python train.py --n_layer=10 --d_model=128 --n_head=2 --n_kv_head=2 --head_dim=64 --d_mlp=512 --vocab_size=8192 --activation="silu" --norm="rmsnorm" --norm_place="pre" --norm_eps=1e-05 --positions="alibi" --qk_norm=true --attn_scale=0.156 --bias="none" --tie_embeddings=true --parallel_block=false --extras=["attention sinks"] --init="uniform" --init_std_qkv=0.0648 --init_std_o=0.0 --init_std_up=0.0648 --init_std_down=0.0 --optimizer="muon_variant" --lr=0.00416 --lr_mult_o=1.5 --lr_mult_up=1.21 --lr_mult_down=0.7 --beta1=0.95 --lr_head=0.00583 --warmup_steps=70 --schedule="wsd" --decay_fraction=0.834 --decay_shape="linear" --final_lr_fraction=0.1 --batch_tokens=[8192, 16384, 24576] --seq_len=512 --doc_mask=false --train_tokens=108100000 --steps=7006 --dataset="wikipedia_en"
Each number is 50 + 15 x the weight over its row's rms, rounded and kept within 0 to 99. Layers, rows and columns count from 0. The size before them is the row's rms in percent of the matrix's.

# layer 7 MLP down (transposed), 512x128, rms 0.0667, rows 406-460, columns 64-127
104:27 24 50 69 54 70 38 42 28 41 21 32 33 45 41 50 45 44 59 61 53 50 55 49 50 54 47 71 37 66 38 52 48 74 48 53 55 39 43 43 81 72 59 48 66 45 82 77 46 36 54 33 63 44 45 22 34 66 23 62 62 63 25 64
098:56 55 32 83 52 47 32 37 66 50 68 54 68 61 68 40 46 59 14 66 44 21 74 43 69 72 47 51 72 57 51 35 55 39 42 28 32 66 44 59 34 24 51 46 52 35 53 77 70 26 41 47 34 32 52 65 30 30 65 41 46 35 57 45
094:67 65 27 35 41 35 41 49 24 47 00 20 59 64 52 64 26 40 54 47 40 44 38 49 57 68 59 43 48 48 14 48 47 69 49 44 56 58 39 37 42 33 62 64 58 38 48 50 51 84 75 61 48 66 47 81 47 28 46 50 44 40 63 40
101:47 33 58 56 45 56 49 29 29 56 69 69 39 63 60 63 61 61 32 66 55 57 58 31 44 85 80 70 27 40 55 82 50 46 40 63 63 37 58 64 66 48 35 18 60 85 43 51 39 67 58 50 50 46 48 65 60 51 57 42 54 74 54 27
101:66 65 41 64 46 41 29 46 63 62 57 56 58 48 60 35 99 59 49 69 59 40 52 67 14 27 34 54 52 47 76 74 45 60 60 41 40 43 44 23 54 27 29 48 48 55 39 59 37 65 39 66 33 63 52 37 48 56 59 55 38 82 59 50
105:61 61 33 60 38 58 45 38 41 32 34 43 31 51 28 52 80 34 41 71 58 70 49 38 39 54 66 45 54 40 57 56 44 25 58 37 50 56 40 42 46 45 67 64 67 49 48 42 26 56 31 55 46 54 53 81 63 60 27 33 43 60 58 47
095:58 43 63 27 29 44 76 40 61 52 50 19 39 62 47 22 52 59 65 29 37 35 58 41 52 56 59 58 41 41 59 47 34 47 37 33 71 47 48 75 46 51 44 31 52 37 48 52 33 52 99 56 44 28 45 44 75 59 62 63 75 50 68 58
092:47 49 52 54 55 46 72 64 23 21 11 52 26 57 39 58 56 47 29 31 43 48 34 67 51 38 33 04 20 63 55 29 36 54 70 40 53 71 49 69 42 58 32 47 39 59 54 69 43 58 76 47 52 33 53 39 75 43 72 56 29 44 72 40
103:93 50 65 43 37 70 43 37 46 26 12 36 52 48 49 28 63 45 72 38 52 70 72 50 31 44 33 62 71 69 33 51 47 24 58 41 50 73 32 31 50 40 47 55 59 55 35 56 71 66 54 50 66 49 46 55 58 34 70 51 69 69 38 48
093:34 56 44 42 51 77 68 39 70 21 34 45 29 38 29 49 39 66 70 00 49 43 60 66 43 39 49 62 33 36 48 57 47 45 36 58 69 23 51 76 44 46 42 50 43 64 33 68 48 32 81 53 46 40 22 49 57 39 50 63 79 66 39 70
098:48 25 89 72 41 42 49 61 22 38 28 71 73 53 55 33 63 50 06 59 50 71 27 54 59 45 68 34 63 45 31 58 56 40 65 31 42 67 44 48 40 61 39 53 69 67 54 43 61 58 48 41 42 55 74 40 69 36 56 41 43 43 50 24
107:57 38 66 42 75 22 38 52 30 58 50 49 67 63 44 50 51 37 40 81 59 46 41 49 57 34 37 56 34 72 74 50 80 21 59 53 30 68 14 47 49 68 47 49 28 70 50 58 39 49 39 54 42 31 61 43 47 52 67 35 64 66 40 40
094:43 44 46 42 50 40 65 58 25 31 99 28 62 44 32 48 46 66 48 71 71 32 26 49 47 14 37 49 72 49 60 30 41 48 49 55 70 52 86 80 40 36 50 28 37 25 64 57 74 46 69 30 52 55 38 61 50 57 55 46 35 44 62 61
111:57 39 66 67 24 77 75 54 48 78 55 36 25 80 76 64 64 49 61 52 66 61 69 60 57 38 33 39 53 47 50 31 63 38 48 47 37 60 60 56 61 45 77 47 49 54 54 52 56 35 25 52 42 58 48 58 70 65 30 39 57 45 59 37
109:46 58 65 60 38 60 58 48 51 68 41 84 53 22 40 57 74 61 30 59 40 55 33 17 53 29 51 62 59 72 39 25 50 37 62 86 70 52 47 57 61 43 49 75 50 37 64 38 47 41 66 44 62 45 51 92 41 79 48 45 48 36 80 42
095:17 52 47 63 63 50 47 54 53 66 42 51 75 53 37 51 56 37 24 36 64 49 46 49 34 33 39 66 60 55 51 59 56 61 42 52 58 62 51 22 41 36 43 41 46 57 53 60 54 42 64 33 31 27 49 65 29 46 82 27 34 49 69 36
084:49 72 92 55 49 75 43 28 48 66 14 50 76 69 53 50 55 59 58 61 41 58 63 56 38 53 43 49 59 62 55 44 32 59 60 42 53 52 64 44 19 52 36 83 35 45 29 74 76 57 63 54 74 52 55 44 49 37 57 32 40 17 30 61
114:52 17 74 47 55 50 76 39 33 75 57 45 42 39 27 35 41 34 45 73 30 31 51 48 72 39 39 71 40 24 60 72 58 72 63 34 62 49 38 31 48 43 39 79 35 63 50 50 59 62 58 61 38 61 51 33 78 37 45 47 62 52 72 31
098:62 18 46 36 46 85 32 42 41 69 53 78 80 52 79 70 36 24 45 39 62 61 52 38 66 55 46 48 43 69 33 62 54 70 59 47 52 36 55 52 10 31 78 44 65 52 32 40 78 48 25 57 46 52 50 51 59 53 72 47 44 46 28 96
104:51 37 48 32 44 39 17 33 38 56 33 56 37 47 30 74 60 25 39 59 47 35 22 71 50 62 49 53 36 39 52 06 29 51 53 72 56 71 75 44 35 49 29 63 23 56 56 65 51 32 71 59 62 55 58 53 49 54 45 35 57 74 66 82
093:46 57 38 68 26 65 44 37 59 61 00 45 55 53 32 77 60 58 29 49 40 68 21 60 48 32 64 34 52 52 70 49 51 50 75 48 54 47 51 73 40 62 24 51 63 45 33 39 26 64 45 30 44 49 52 33 55 51 64 44 43 49 58 57
103:26 55 54 50 49 36 45 60 51 27 62 61 54 52 51 55 17 44 31 64 69 21 57 63 53 49 39 52 59 51 47 53 55 41 49 49 67 69 62 60 71 55 72 34 30 48 37 51 97 47 32 59 19 71 65 63 13 61 45 55 64 61 50 55
105:43 61 53 89 58 44 28 38 53 40 56 49 67 52 47 67 50 30 73 77 38 67 35 74 60 14 33 47 43 62 54 87 73 67 75 45 60 56 51 38 58 43 58 59 13 67 76 66 52 55 75 58 52 58 23 65 47 54 40 52 15 56 79 33
108:52 80 37 60 45 31 23 45 60 47 00 47 53 23 53 50 43 65 40 56 51 63 82 43 80 51 44 56 49 45 33 78 61 39 41 30 52 41 37 51 75 70 62 54 38 38 32 54 73 25 32 62 50 61 51 33 41 60 34 72 67 48 78 36
103:49 73 32 54 69 41 37 41 23 41 36 50 63 85 76 29 46 76 17 56 22 52 30 42 64 57 47 58 34 41 49 39 45 59 57 37 45 50 46 38 74 48 69 40 66 77 70 59 67 31 32 46 34 78 23 78 81 57 43 58 37 56 33 54
111:59 57 24 50 43 57 55 74 35 47 15 70 71 34 27 04 48 35 59 21 46 62 51 68 45 44 35 32 38 45 58 41 57 31 63 32 74 76 40 81 42 62 63 38 56 41 70 53 82 67 45 24 43 30 39 38 53 38 75 52 65 36 47 40
101:59 84 46 57 42 39 51 59 52 62 00 49 72 67 63 67 57 72 36 49 43 36 52 45 84 58 31 55 52 32 69 37 58 54 51 45 62 51 66 74 34 69 61 29 31 48 72 51 48 58 63 32 36 40 56 22 51 55 30 58 33 78 16 48
090:46 73 71 82 59 38 44 70 61 72 70 29 56 50 55 84 78 54 50 18 26 31 42 56 20 44 54 55 34 53 70 47 37 55 81 43 30 27 59 27 85 72 29 33 65 50 50 47 57 39 56 29 52 66 62 42 71 63 38 50 22 48 54 67
115:35 57 43 47 68 08 41 67 56 48 71 51 74 55 53 77 55 39 54 61 38 59 28 41 50 12 57 56 66 51 40 24 72 49 61 00 58 51 48 65 37 55 40 83 17 42 57 49 57 28 42 64 54 43 49 48 49 58 44 48 31 41 32 46
100:66 35 50 40 68 57 48 48 14 59 35 52 57 59 36 42 44 56 45 39 68 85 70 20 47 58 53 24 47 40 56 73 36 59 50 55 61 39 33 44 69 49 59 63 51 38 52 59 46 38 73 53 79 52 65 44 42 50 23 41 40 41 51 26
090:69 39 44 32 53 54 52 35 75 58 00 56 49 41 52 62 64 70 70 42 49 43 63 38 33 53 32 60 55 38 49 42 27 60 47 67 57 33 61 43 66 54 59 46 48 19 66 59 42 44 41 56 42 57 53 16 66 59 26 38 44 66 46 18
095:59 81 46 62 72 75 25 60 32 40 02 49 61 61 68 62 80 32 43 45 41 17 55 57 54 75 32 56 52 25 62 64 60 47 47 31 45 56 38 29 25 40 41 60 48 49 42 38 54 48 70 59 30 40 72 84 44 29 57 66 19 46 44 61
089:45 32 47 55 46 41 74 56 34 41 54 52 41 24 38 45 40 57 88 25 43 70 46 35 54 53 57 35 47 22 29 53 36 47 47 44 56 39 38 07 59 33 27 32 57 41 53 76 18 40 54 28 70 52 27 74 33 51 41 59 47 71 40 39
093:34 18 68 73 45 72 58 13 68 81 51 22 57 52 65 26 65 67 33 33 28 68 39 42 21 65 63 54 51 56 36 75 52 38 43 30 42 35 81 34 32 43 49 44 57 44 45 13 66 59 34 45 76 61 24 63 69 64 28 52 50 56 48 70
103:67 40 67 58 65 58 80 51 42 47 44 51 59 49 60 37 57 56 76 77 44 49 60 33 15 39 89 63 73 57 54 58 38 70 53 44 65 66 74 68 49 65 15 56 39 41 36 56 50 62 21 35 50 51 56 54 71 63 41 35 67 49 34 58
097:44 64 62 50 46 44 23 34 31 37 46 59 26 67 91 44 62 42 37 62 63 58 61 40 50 71 59 54 55 00 41 36 59 41 66 46 35 37 46 26 49 20 39 22 65 52 33 42 68 33 55 50 26 83 47 57 32 54 47 64 59 54 56 30
100:60 66 53 43 71 61 69 41 51 52 08 59 48 40 63 49 42 22 52 85 57 65 54 62 58 44 51 47 64 81 59 45 29 57 71 59 36 62 42 49 65 65 48 55 57 35 43 63 64 36 32 36 37 59 57 42 54 66 32 27 46 30 35 36
112:76 65 49 44 59 13 56 44 48 61 45 69 61 49 34 30 65 50 59 29 58 48 29 53 47 50 30 17 56 43 69 49 27 45 28 61 41 56 48 43 81 46 35 43 56 64 46 55 64 60 48 52 61 60 36 37 50 48 57 33 37 51 64 28
098:44 76 54 38 45 52 61 31 58 30 21 41 49 49 52 77 36 57 28 57 46 62 44 58 35 63 36 88 62 72 62 41 66 42 60 49 45 63 65 46 54 51 57 64 41 40 54 51 54 63 46 43 45 60 74 35 57 34 09 59 50 56 29 46
100:66 38 48 62 69 34 20 46 37 28 00 32 39 41 42 50 55 64 39 62 34 46 62 36 30 31 27 54 51 73 56 52 64 48 81 30 43 46 21 34 57 68 55 53 39 51 58 43 65 29 55 37 57 49 35 53 47 50 78 43 48 51 57 74
096:57 57 67 41 42 39 57 55 52 59 17 60 38 52 44 68 64 48 38 48 60 13 70 36 38 74 45 62 57 31 66 74 49 44 33 68 58 39 49 78 54 53 74 40 55 39 91 41 38 49 40 63 48 58 27 35 37 48 66 68 52 44 57 67
090:93 35 38 84 51 46 46 40 30 41 36 64 69 27 37 49 30 63 42 28 14 70 71 65 67 64 32 53 46 35 28 59 38 31 32 34 45 47 38 11 52 44 56 41 48 53 49 50 43 46 40 31 80 39 44 49 58 31 55 64 50 36 47 50
115:59 33 41 49 43 53 56 69 60 18 57 70 60 52 31 41 71 74 56 74 48 45 42 52 48 50 23 25 59 48 70 35 30 41 38 48 17 66 34 39 47 34 34 27 51 46 67 69 56 27 58 62 61 43 81 69 78 61 61 32 49 39 37 27
106:64 45 67 60 28 50 49 74 12 14 34 52 78 72 81 54 64 33 57 55 53 65 63 70 62 17 57 57 46 39 57 54 58 72 43 78 51 45 36 60 52 40 69 51 22 58 49 28 48 63 34 74 40 31 33 75 52 47 60 64 58 47 14 52
091:41 37 62 32 39 41 66 61 46 41 81 34 65 46 18 59 69 56 32 64 69 46 45 74 68 51 24 36 32 53 45 38 31 30 45 81 33 53 60 28 39 43 46 39 60 46 47 44 58 62 44 46 46 22 42 45 55 40 54 42 58 46 56 47
091:44 71 40 40 31 52 40 20 23 36 44 45 53 60 47 45 34 54 55 70 48 59 41 53 53 33 61 48 63 48 60 43 69 51 40 47 37 69 38 22 81 27 39 03 26 34 47 31 58 53 52 57 63 63 46 58 57 46 50 28 31 27 54 29
107:55 35 28 48 44 55 43 00 23 59 19 68 81 15 46 79 46 50 40 64 51 73 32 61 35 53 38 64 48 36 65 55 43 36 43 55 33 81 66 59 48 42 70 52 42 73 49 36 56 43 44 68 34 67 57 87 51 42 41 56 76 57 75 34
110:59 58 41 74 72 53 41 49 50 49 51 41 31 61 82 66 21 39 63 73 57 70 78 44 58 47 42 44 31 58 61 47 42 52 30 20 46 44 36 57 24 43 31 40 14 47 28 58 56 46 50 52 33 46 56 36 41 25 45 56 40 46 59 10
102:49 70 32 59 59 56 34 45 64 15 41 52 28 44 59 37 53 48 37 62 54 67 68 30 37 59 19 51 28 36 43 70 31 47 43 79 46 28 48 29 50 31 68 50 61 39 33 65 57 56 62 47 75 45 71 60 39 25 29 50 71 34 51 33
103:66 52 38 55 43 64 50 42 45 40 17 53 29 67 54 59 37 27 28 56 59 58 64 51 49 49 68 46 35 40 14 58 31 62 46 46 49 41 55 42 28 52 49 86 50 40 54 66 23 51 51 49 31 57 58 44 59 39 40 37 49 77 48 30
109:57 63 56 55 57 59 59 67 62 43 25 75 60 42 31 39 49 11 93 32 66 51 69 42 63 36 45 79 39 46 62 68 57 67 52 67 33 49 31 53 52 35 53 68 26 50 40 48 48 49 59 45 47 59 35 32 55 48 38 37 53 55 70 28
088:50 87 51 56 77 33 31 44 26 48 30 71 46 56 38 43 26 63 44 63 68 56 60 28 56 51 57 44 74 32 45 43 52 28 48 62 61 67 45 29 61 66 61 65 18 38 77 47 54 25 67 68 61 56 52 52 39 53 39 74 62 56 63 30
084:38 58 56 58 60 47 49 33 64 54 39 53 67 20 55 59 38 54 56 50 46 74 52 67 36 27 82 77 58 48 64 64 41 61 22 58 62 55 71 41 54 70 30 30 57 69 60 42 13 78 36 28 53 52 38 44 47 55 59 64 48 82 53 64
101:37 36 55 18 36 22 67 50 35 38 01 52 47 56 42 35 41 45 34 48 62 76 55 61 62 69 41 35 60 41 09 54 47 49 69 40 58 68 46 07 39 16 53 41 46 61 64 62 60 48 30 66 48 56 60 37 65 41 34 79 20 50 33 44
098:37 20 35 54 41 32 44 56 62 49 85 52 57 60 67 29 45 36 32 37 52 43 50 43 44 54 84 21 55 54 52 39 63 54 48 52 39 60 97 11 51 40 34 62 40 45 46 42 48 42 52 36 32 78 51 66 39 67 43 33 26 38 47 47
# layer 7 MLP up, 512x128, rms 0.221, rows 407-460, columns 64-127
107:60 65 50 57 63 64 44 79 47 52 61 51 33 79 72 44 48 52 73 65 16 52 38 35 72 72 62 85 33 43 49 66 40 42 54 37 53 55 52 49 42 55 52 60 33 24 58 50 25 39 72 43 50 74 45 65 51 86 49 43 44 56 63 49
102:39 62 60 59 49 51 53 47 35 22 45 76 24 54 61 41 75 64 45 47 47 45 51 20 68 58 56 58 39 64 53 69 62 59 44 79 67 59 21 59 52 43 04 47 35 37 53 44 48 28 48 61 71 13 80 86 52 48 50 46 15 61 44 63
096:26 08 40 52 40 74 52 58 61 62 79 53 52 47 26 26 47 35 42 26 58 68 59 53 73 54 45 57 67 72 59 62 66 57 60 50 63 87 31 57 38 70 45 56 73 55 65 33 53 39 58 34 73 25 69 48 53 40 32 54 29 64 50 36
103:45 36 38 81 72 54 54 41 30 32 51 61 35 80 32 51 51 66 32 45 52 54 62 22 28 49 78 56 40 61 31 20 31 44 61 41 50 49 37 64 60 46 39 38 49 77 70 37 64 45 69 59 44 51 78 60 64 38 40 32 55 20 76 40
099:55 50 51 71 54 76 63 18 62 49 43 48 42 44 58 61 41 48 48 51 45 50 22 52 50 53 75 47 50 54 50 70 24 63 67 48 73 61 43 64 68 48 42 50 30 43 41 53 55 63 59 52 67 43 13 26 74 68 51 39 53 38 79 34
099:68 08 45 45 41 40 40 47 64 44 74 28 58 60 47 28 66 67 40 58 55 50 51 51 37 70 36 60 51 71 21 39 52 64 74 58 43 53 55 49 48 32 51 42 59 59 15 30 46 73 41 61 43 48 55 41 76 68 70 51 25 60 61 67
092:56 55 58 05 50 32 77 75 58 56 45 34 47 56 51 67 43 55 84 22 61 67 51 51 39 59 61 22 60 67 19 63 77 56 43 40 71 54 49 43 55 54 39 40 46 30 78 46 61 58 35 70 79 68 48 55 58 42 34 46 62 56 57 44
106:61 47 69 37 39 69 31 59 22 61 75 50 51 36 62 52 60 43 18 35 71 35 66 38 72 46 74 57 61 80 58 54 51 69 78 22 52 14 36 36 44 44 54 55 35 42 33 50 41 40 47 51 43 71 39 76 53 51 66 39 35 78 48 56
094:31 40 65 57 20 82 36 55 43 61 45 37 57 72 16 51 48 84 42 63 58 30 41 67 72 33 50 62 45 48 50 51 58 44 54 38 52 39 46 82 77 47 35 14 34 34 44 62 36 38 55 34 59 66 30 35 39 26 40 64 86 14 55 50
103:51 72 29 41 71 99 62 45 67 56 57 52 39 50 60 35 67 49 27 40 44 60 64 59 62 60 52 37 54 60 70 55 33 60 41 69 55 52 41 71 68 33 71 43 71 66 42 54 54 51 31 64 64 33 46 23 31 38 56 65 63 72 59 90
105:56 28 50 65 42 84 53 36 70 58 55 68 28 32 50 58 54 56 56 51 32 33 43 52 56 43 43 44 64 58 51 42 18 58 70 37 74 42 33 67 59 60 77 57 69 51 20 31 39 49 37 55 40 32 39 21 51 43 65 29 45 65 72 54
091:43 46 60 43 51 66 45 44 49 64 50 44 48 33 46 50 61 05 39 18 59 50 56 37 64 72 60 54 26 74 28 68 56 41 54 54 74 66 47 26 75 48 46 21 51 53 54 46 59 34 38 66 53 74 60 28 47 52 61 31 37 47 70 43
105:66 79 57 62 55 69 55 51 80 63 53 68 33 34 32 41 42 47 75 46 50 27 46 63 62 50 51 48 75 52 36 39 51 72 40 24 46 29 43 54 57 51 18 52 31 61 78 32 54 56 39 31 55 65 47 39 55 64 39 67 51 40 52 47
105:35 42 69 36 55 67 52 71 56 71 87 75 90 25 64 39 30 44 55 47 59 24 30 52 30 37 54 32 57 62 49 45 62 37 50 46 59 46 47 50 56 56 27 40 82 30 66 57 63 79 70 32 60 39 71 63 63 70 26 57 50 03 52 48
102:48 51 38 62 22 49 40 51 43 80 57 52 50 66 31 59 62 30 58 35 60 41 37 56 40 43 44 60 69 35 69 61 45 32 42 39 51 25 71 61 69 27 44 28 70 58 48 62 41 50 63 38 63 25 64 65 56 62 52 28 29 36 40 58
092:43 68 75 51 43 25 61 39 61 70 39 53 38 52 39 46 63 38 58 26 48 52 15 68 57 59 32 74 59 24 75 50 29 29 45 63 68 45 41 53 70 50 47 49 47 33 28 29 38 49 74 44 39 61 59 73 65 26 61 59 46 49 68 66
112:57 51 67 67 33 38 41 51 77 99 45 33 71 54 53 43 11 33 25 53 56 29 45 50 76 60 45 89 66 53 62 67 38 77 58 45 53 48 43 61 56 46 42 33 40 47 55 52 45 32 50 37 70 68 34 51 52 33 50 37 50 67 46 43
097:46 48 75 66 58 45 52 43 29 28 38 59 63 56 33 44 26 38 37 71 42 62 47 56 70 51 36 50 40 50 19 45 41 60 62 56 43 40 48 49 92 37 52 28 33 13 57 46 38 36 60 63 52 65 75 61 53 35 51 61 53 56 39 45
099:55 57 52 58 54 72 82 68 62 40 77 45 32 35 68 58 42 60 61 37 37 42 66 35 66 26 57 37 72 70 42 73 58 44 52 29 40 26 21 54 60 40 52 59 47 26 43 24 31 49 34 12 29 50 58 55 48 82 61 71 17 44 28 33
102:44 51 53 39 56 29 41 46 64 42 56 34 58 54 53 43 68 35 52 70 53 55 40 40 39 40 44 56 24 34 77 50 42 34 53 52 50 48 42 50 58 71 53 48 22 35 43 51 51 64 55 52 10 70 54 64 49 10 56 56 72 50 26 66
106:80 55 46 54 55 50 50 57 56 29 70 66 51 44 66 47 33 35 44 33 61 66 75 65 55 52 83 47 47 05 86 44 24 75 70 56 40 45 61 43 39 58 48 34 50 70 34 45 90 72 47 25 57 46 54 57 64 28 31 63 29 67 57 48
106:56 17 47 64 36 58 59 47 41 51 72 63 26 63 42 71 48 55 73 27 53 47 70 54 36 49 53 67 41 63 60 53 52 56 55 56 78 41 69 62 41 35 32 48 29 29 55 44 49 72 69 56 22 46 67 52 51 14 73 41 45 62 38 28
107:53 76 57 61 31 50 71 43 34 39 61 68 63 63 22 54 49 26 50 46 37 23 28 49 51 53 41 54 52 43 49 60 47 47 43 61 77 65 54 57 65 55 52 47 43 76 39 67 50 67 54 34 40 19 63 46 71 73 46 76 39 60 61 61
102:71 64 40 31 61 45 58 53 37 40 53 69 38 38 61 47 57 69 43 43 47 43 41 59 50 55 67 72 59 74 48 46 46 39 73 50 75 43 34 62 74 45 46 54 49 53 50 69 22 78 54 38 62 68 37 23 41 38 38 64 30 78 79 26
112:64 54 59 40 26 64 54 38 46 39 65 67 56 25 50 61 24 34 67 38 27 50 56 88 33 62 56 52 36 46 51 48 61 17 69 57 65 56 33 41 86 74 46 37 31 74 56 52 40 58 60 49 39 74 43 53 51 53 67 41 45 66 34 60
103:55 54 64 70 73 55 74 46 57 61 74 65 41 45 45 42 12 04 58 53 54 52 44 54 33 63 68 51 44 37 60 63 45 66 53 69 75 69 28 35 36 49 52 53 52 52 66 55 32 45 35 64 49 39 52 68 32 43 53 79 33 73 72 51
098:72 42 40 36 54 55 46 44 60 53 63 59 46 41 32 37 54 48 47 55 51 51 36 74 67 34 55 62 41 36 39 50 43 61 35 50 73 49 33 75 70 35 71 52 57 68 67 48 22 42 57 44 25 42 59 29 52 51 41 82 54 50 59 46
103:53 55 65 52 73 39 46 73 46 77 64 41 64 37 53 53 46 33 56 50 16 36 18 56 71 50 47 66 48 33 60 25 50 30 54 58 46 30 51 57 36 55 66 61 45 40 60 74 21 56 47 60 38 60 21 75 23 37 50 39 59 48 39 35
096:55 28 50 30 54 62 46 59 53 88 76 59 50 55 52 26 62 58 22 53 25 36 54 62 82 49 68 57 38 50 66 66 47 64 42 50 37 34 62 75 55 37 67 50 71 59 62 31 53 34 29 39 43 47 55 65 62 60 57 61 41 71 26 34
097:68 58 74 57 50 47 59 64 59 73 31 22 30 75 27 25 39 66 85 76 65 77 33 48 54 50 51 71 46 66 50 40 62 69 58 39 40 35 45 47 22 49 44 46 20 38 33 25 69 44 47 16 31 63 65 62 26 64 67 44 44 34 34 80
099:67 68 51 56 38 30 38 66 62 55 42 57 48 55 71 60 34 34 31 67 65 25 57 70 77 50 64 53 49 29 57 50 68 56 45 48 39 54 41 59 60 45 27 70 23 55 35 52 38 53 47 34 53 42 34 50 67 64 67 46 60 63 65 33
092:36 62 46 41 41 64 62 43 72 61 52 17 37 68 39 50 50 36 66 46 52 44 45 52 92 40 45 85 34 55 63 53 64 58 33 42 38 33 71 66 39 52 73 50 42 27 39 33 75 60 55 47 47 21 68 27 47 25 63 43 66 68 49 53
096:47 41 36 38 54 46 42 72 28 38 54 67 60 74 42 33 36 21 55 80 20 54 62 53 54 55 25 40 62 51 67 25 26 56 65 53 36 56 41 74 60 66 52 58 24 51 43 51 61 46 84 22 51 47 58 46 40 54 45 50 35 46 30 35
100:48 34 37 39 38 44 29 69 20 33 80 71 34 45 60 41 62 33 42 39 48 76 57 47 60 66 44 29 72 69 37 47 55 26 55 19 51 82 57 47 77 30 58 35 33 54 23 29 47 64 77 71 37 92 43 50 35 46 25 51 58 61 44 31
102:48 35 46 71 61 83 40 46 11 55 54 42 15 60 33 27 59 42 36 40 43 37 28 45 50 41 57 58 54 52 48 70 43 50 55 58 35 37 61 34 63 60 35 47 67 45 89 18 39 17 80 43 78 67 52 42 48 61 72 54 29 55 59 53
099:40 47 62 48 51 44 50 77 37 51 37 64 55 57 64 70 60 48 35 50 70 68 38 53 48 47 47 72 73 72 62 55 32 71 40 80 88 35 40 41 48 21 43 28 29 37 69 51 27 62 49 41 61 35 68 46 52 40 51 30 44 46 47 44
102:74 38 68 48 28 52 18 48 23 59 70 54 65 55 83 32 34 15 40 61 57 50 40 33 49 37 22 70 86 50 71 26 48 61 58 39 49 21 62 48 38 59 55 51 43 31 43 64 52 61 26 61 36 73 49 79 49 50 66 51 50 43 25 46
099:50 63 71 33 45 36 52 51 38 58 65 48 53 69 55 46 20 40 52 54 55 61 54 71 71 46 29 60 50 64 52 57 71 30 56 68 38 53 33 70 47 31 42 39 47 22 47 68 48 48 83 21 63 54 58 30 56 31 66 20 49 51 77 70
103:74 34 41 36 45 45 43 57 48 60 26 72 63 44 45 13 38 46 30 49 42 58 14 39 38 54 52 57 40 59 39 29 36 77 63 33 44 65 53 34 33 44 35 44 38 34 42 55 54 40 38 40 42 91 36 55 62 58 65 77 71 38 64 45
100:70 52 46 68 45 69 57 46 43 47 35 13 56 68 37 38 29 26 51 39 66 52 45 51 61 62 52 72 34 31 25 40 45 33 55 54 24 43 35 54 59 44 24 47 45 39 34 60 43 17 31 45 60 31 78 58 54 68 32 25 54 51 57 38
096:47 76 44 40 39 50 64 47 68 52 52 52 23 57 68 31 52 43 34 81 46 48 17 45 50 47 44 46 60 84 28 62 73 51 35 81 65 37 88 51 70 79 37 48 57 35 80 67 60 54 50 37 40 59 51 53 58 31 41 73 32 51 65 27
108:79 55 34 53 61 60 66 64 75 55 54 62 66 84 54 38 94 26 76 35 54 54 60 46 33 48 64 47 39 56 62 25 53 55 52 42 42 51 42 73 81 47 27 45 24 64 51 61 32 39 75 47 36 44 66 52 50 52 51 30 44 30 50 39
103:52 38 76 62 63 51 70 73 86 50 61 72 75 54 28 53 44 41 65 29 32 48 39 51 37 55 38 41 56 44 47 58 67 24 59 78 89 51 44 63 80 69 69 56 46 49 66 53 82 37 52 62 49 58 64 50 29 54 50 53 29 41 72 52
096:65 32 35 34 71 52 38 73 37 51 74 69 46 44 63 35 51 59 51 50 39 41 69 42 50 73 41 59 44 80 47 35 50 40 55 29 50 66 17 74 42 51 55 51 49 50 62 50 48 77 20 55 52 58 58 87 55 63 46 36 46 18 06 59
094:51 50 60 54 71 35 43 78 78 59 73 58 50 57 71 46 30 43 59 49 34 30 62 56 67 69 34 43 55 55 62 25 36 47 56 31 40 53 36 44 29 51 73 85 48 63 66 28 70 47 52 28 26 32 26 52 49 66 25 49 57 46 33 54
105:39 19 48 41 64 52 79 48 32 46 61 46 58 37 50 61 36 62 59 53 35 50 53 10 54 41 50 59 93 41 49 77 35 46 55 47 36 52 58 53 48 76 55 34 67 50 36 52 37 51 57 43 18 28 30 35 21 56 57 58 41 53 43 80
103:70 56 73 37 50 71 56 58 55 39 58 30 48 64 50 36 32 39 43 52 65 29 58 82 65 24 20 53 43 42 65 52 43 51 66 37 60 53 43 52 34 39 81 41 40 58 61 54 59 28 73 69 27 82 26 45 45 63 51 42 44 59 65 38
100:42 37 43 22 57 48 64 48 46 42 59 60 53 36 41 24 46 56 59 48 62 45 61 53 52 48 67 60 40 72 51 43 73 32 63 53 70 54 41 54 57 56 51 27 47 38 77 38 51 42 51 60 40 68 55 49 36 41 22 76 43 60 46 72
104:69 46 66 60 47 93 64 45 59 58 45 57 28 63 63 60 44 30 31 41 50 48 48 80 44 66 32 41 60 78 47 60 40 63 72 59 38 47 57 49 66 55 53 64 53 48 75 31 46 31 54 51 65 75 48 42 46 34 67 36 34 64 57 80
099:80 50 95 43 39 43 65 69 56 50 25 11 60 59 45 49 57 51 55 81 70 42 56 49 23 63 26 55 53 49 51 74 65 38 56 48 33 56 36 49 40 63 52 45 52 38 60 55 76 57 44 59 31 08 70 35 49 37 60 65 39 51 54 49
096:73 60 54 67 58 69 67 41 49 64 59 78 35 45 61 51 53 51 31 71 66 45 38 46 68 53 47 58 56 31 61 18 45 37 35 38 25 54 47 57 86 41 24 33 55 72 47 63 54 36 67 26 39 61 39 60 42 66 41 45 46 85 50 51
092:44 70 72 36 32 58 26 36 78 51 74 60 72 34 52 32 77 49 24 49 74 61 48 58 67 57 12 60 50 63 52 51 62 23 35 53 41 44 59 31 63 55 55 60 53 45 44 49 83 37 73 29 28 66 55 57 58 42 50 59 30 43 59 36
108:61 32 42 26 32 83 63 51 43 60 33 53 50 39 48 54 73 43 51 35 50 25 75 67 54 47 63 63 45 37 40 57 51 60 63 25 38 55 60 38 55 39 60 54 71 46 55 58 58 75 38 28 69 68 49 41 92 56 49 51 19 31 65 56
091:60 53 56 54 50 44 23 45 57 53 38 46 67 87 24 33 54 32 35 76 52 79 43 68 77 43 68 54 25 36 46 75 41 53 47 33 58 40 56 61 43 67 51 48 52 63 29 60 33 77 74 85 27 72 49 42 64 47 71 52 52 49 61 29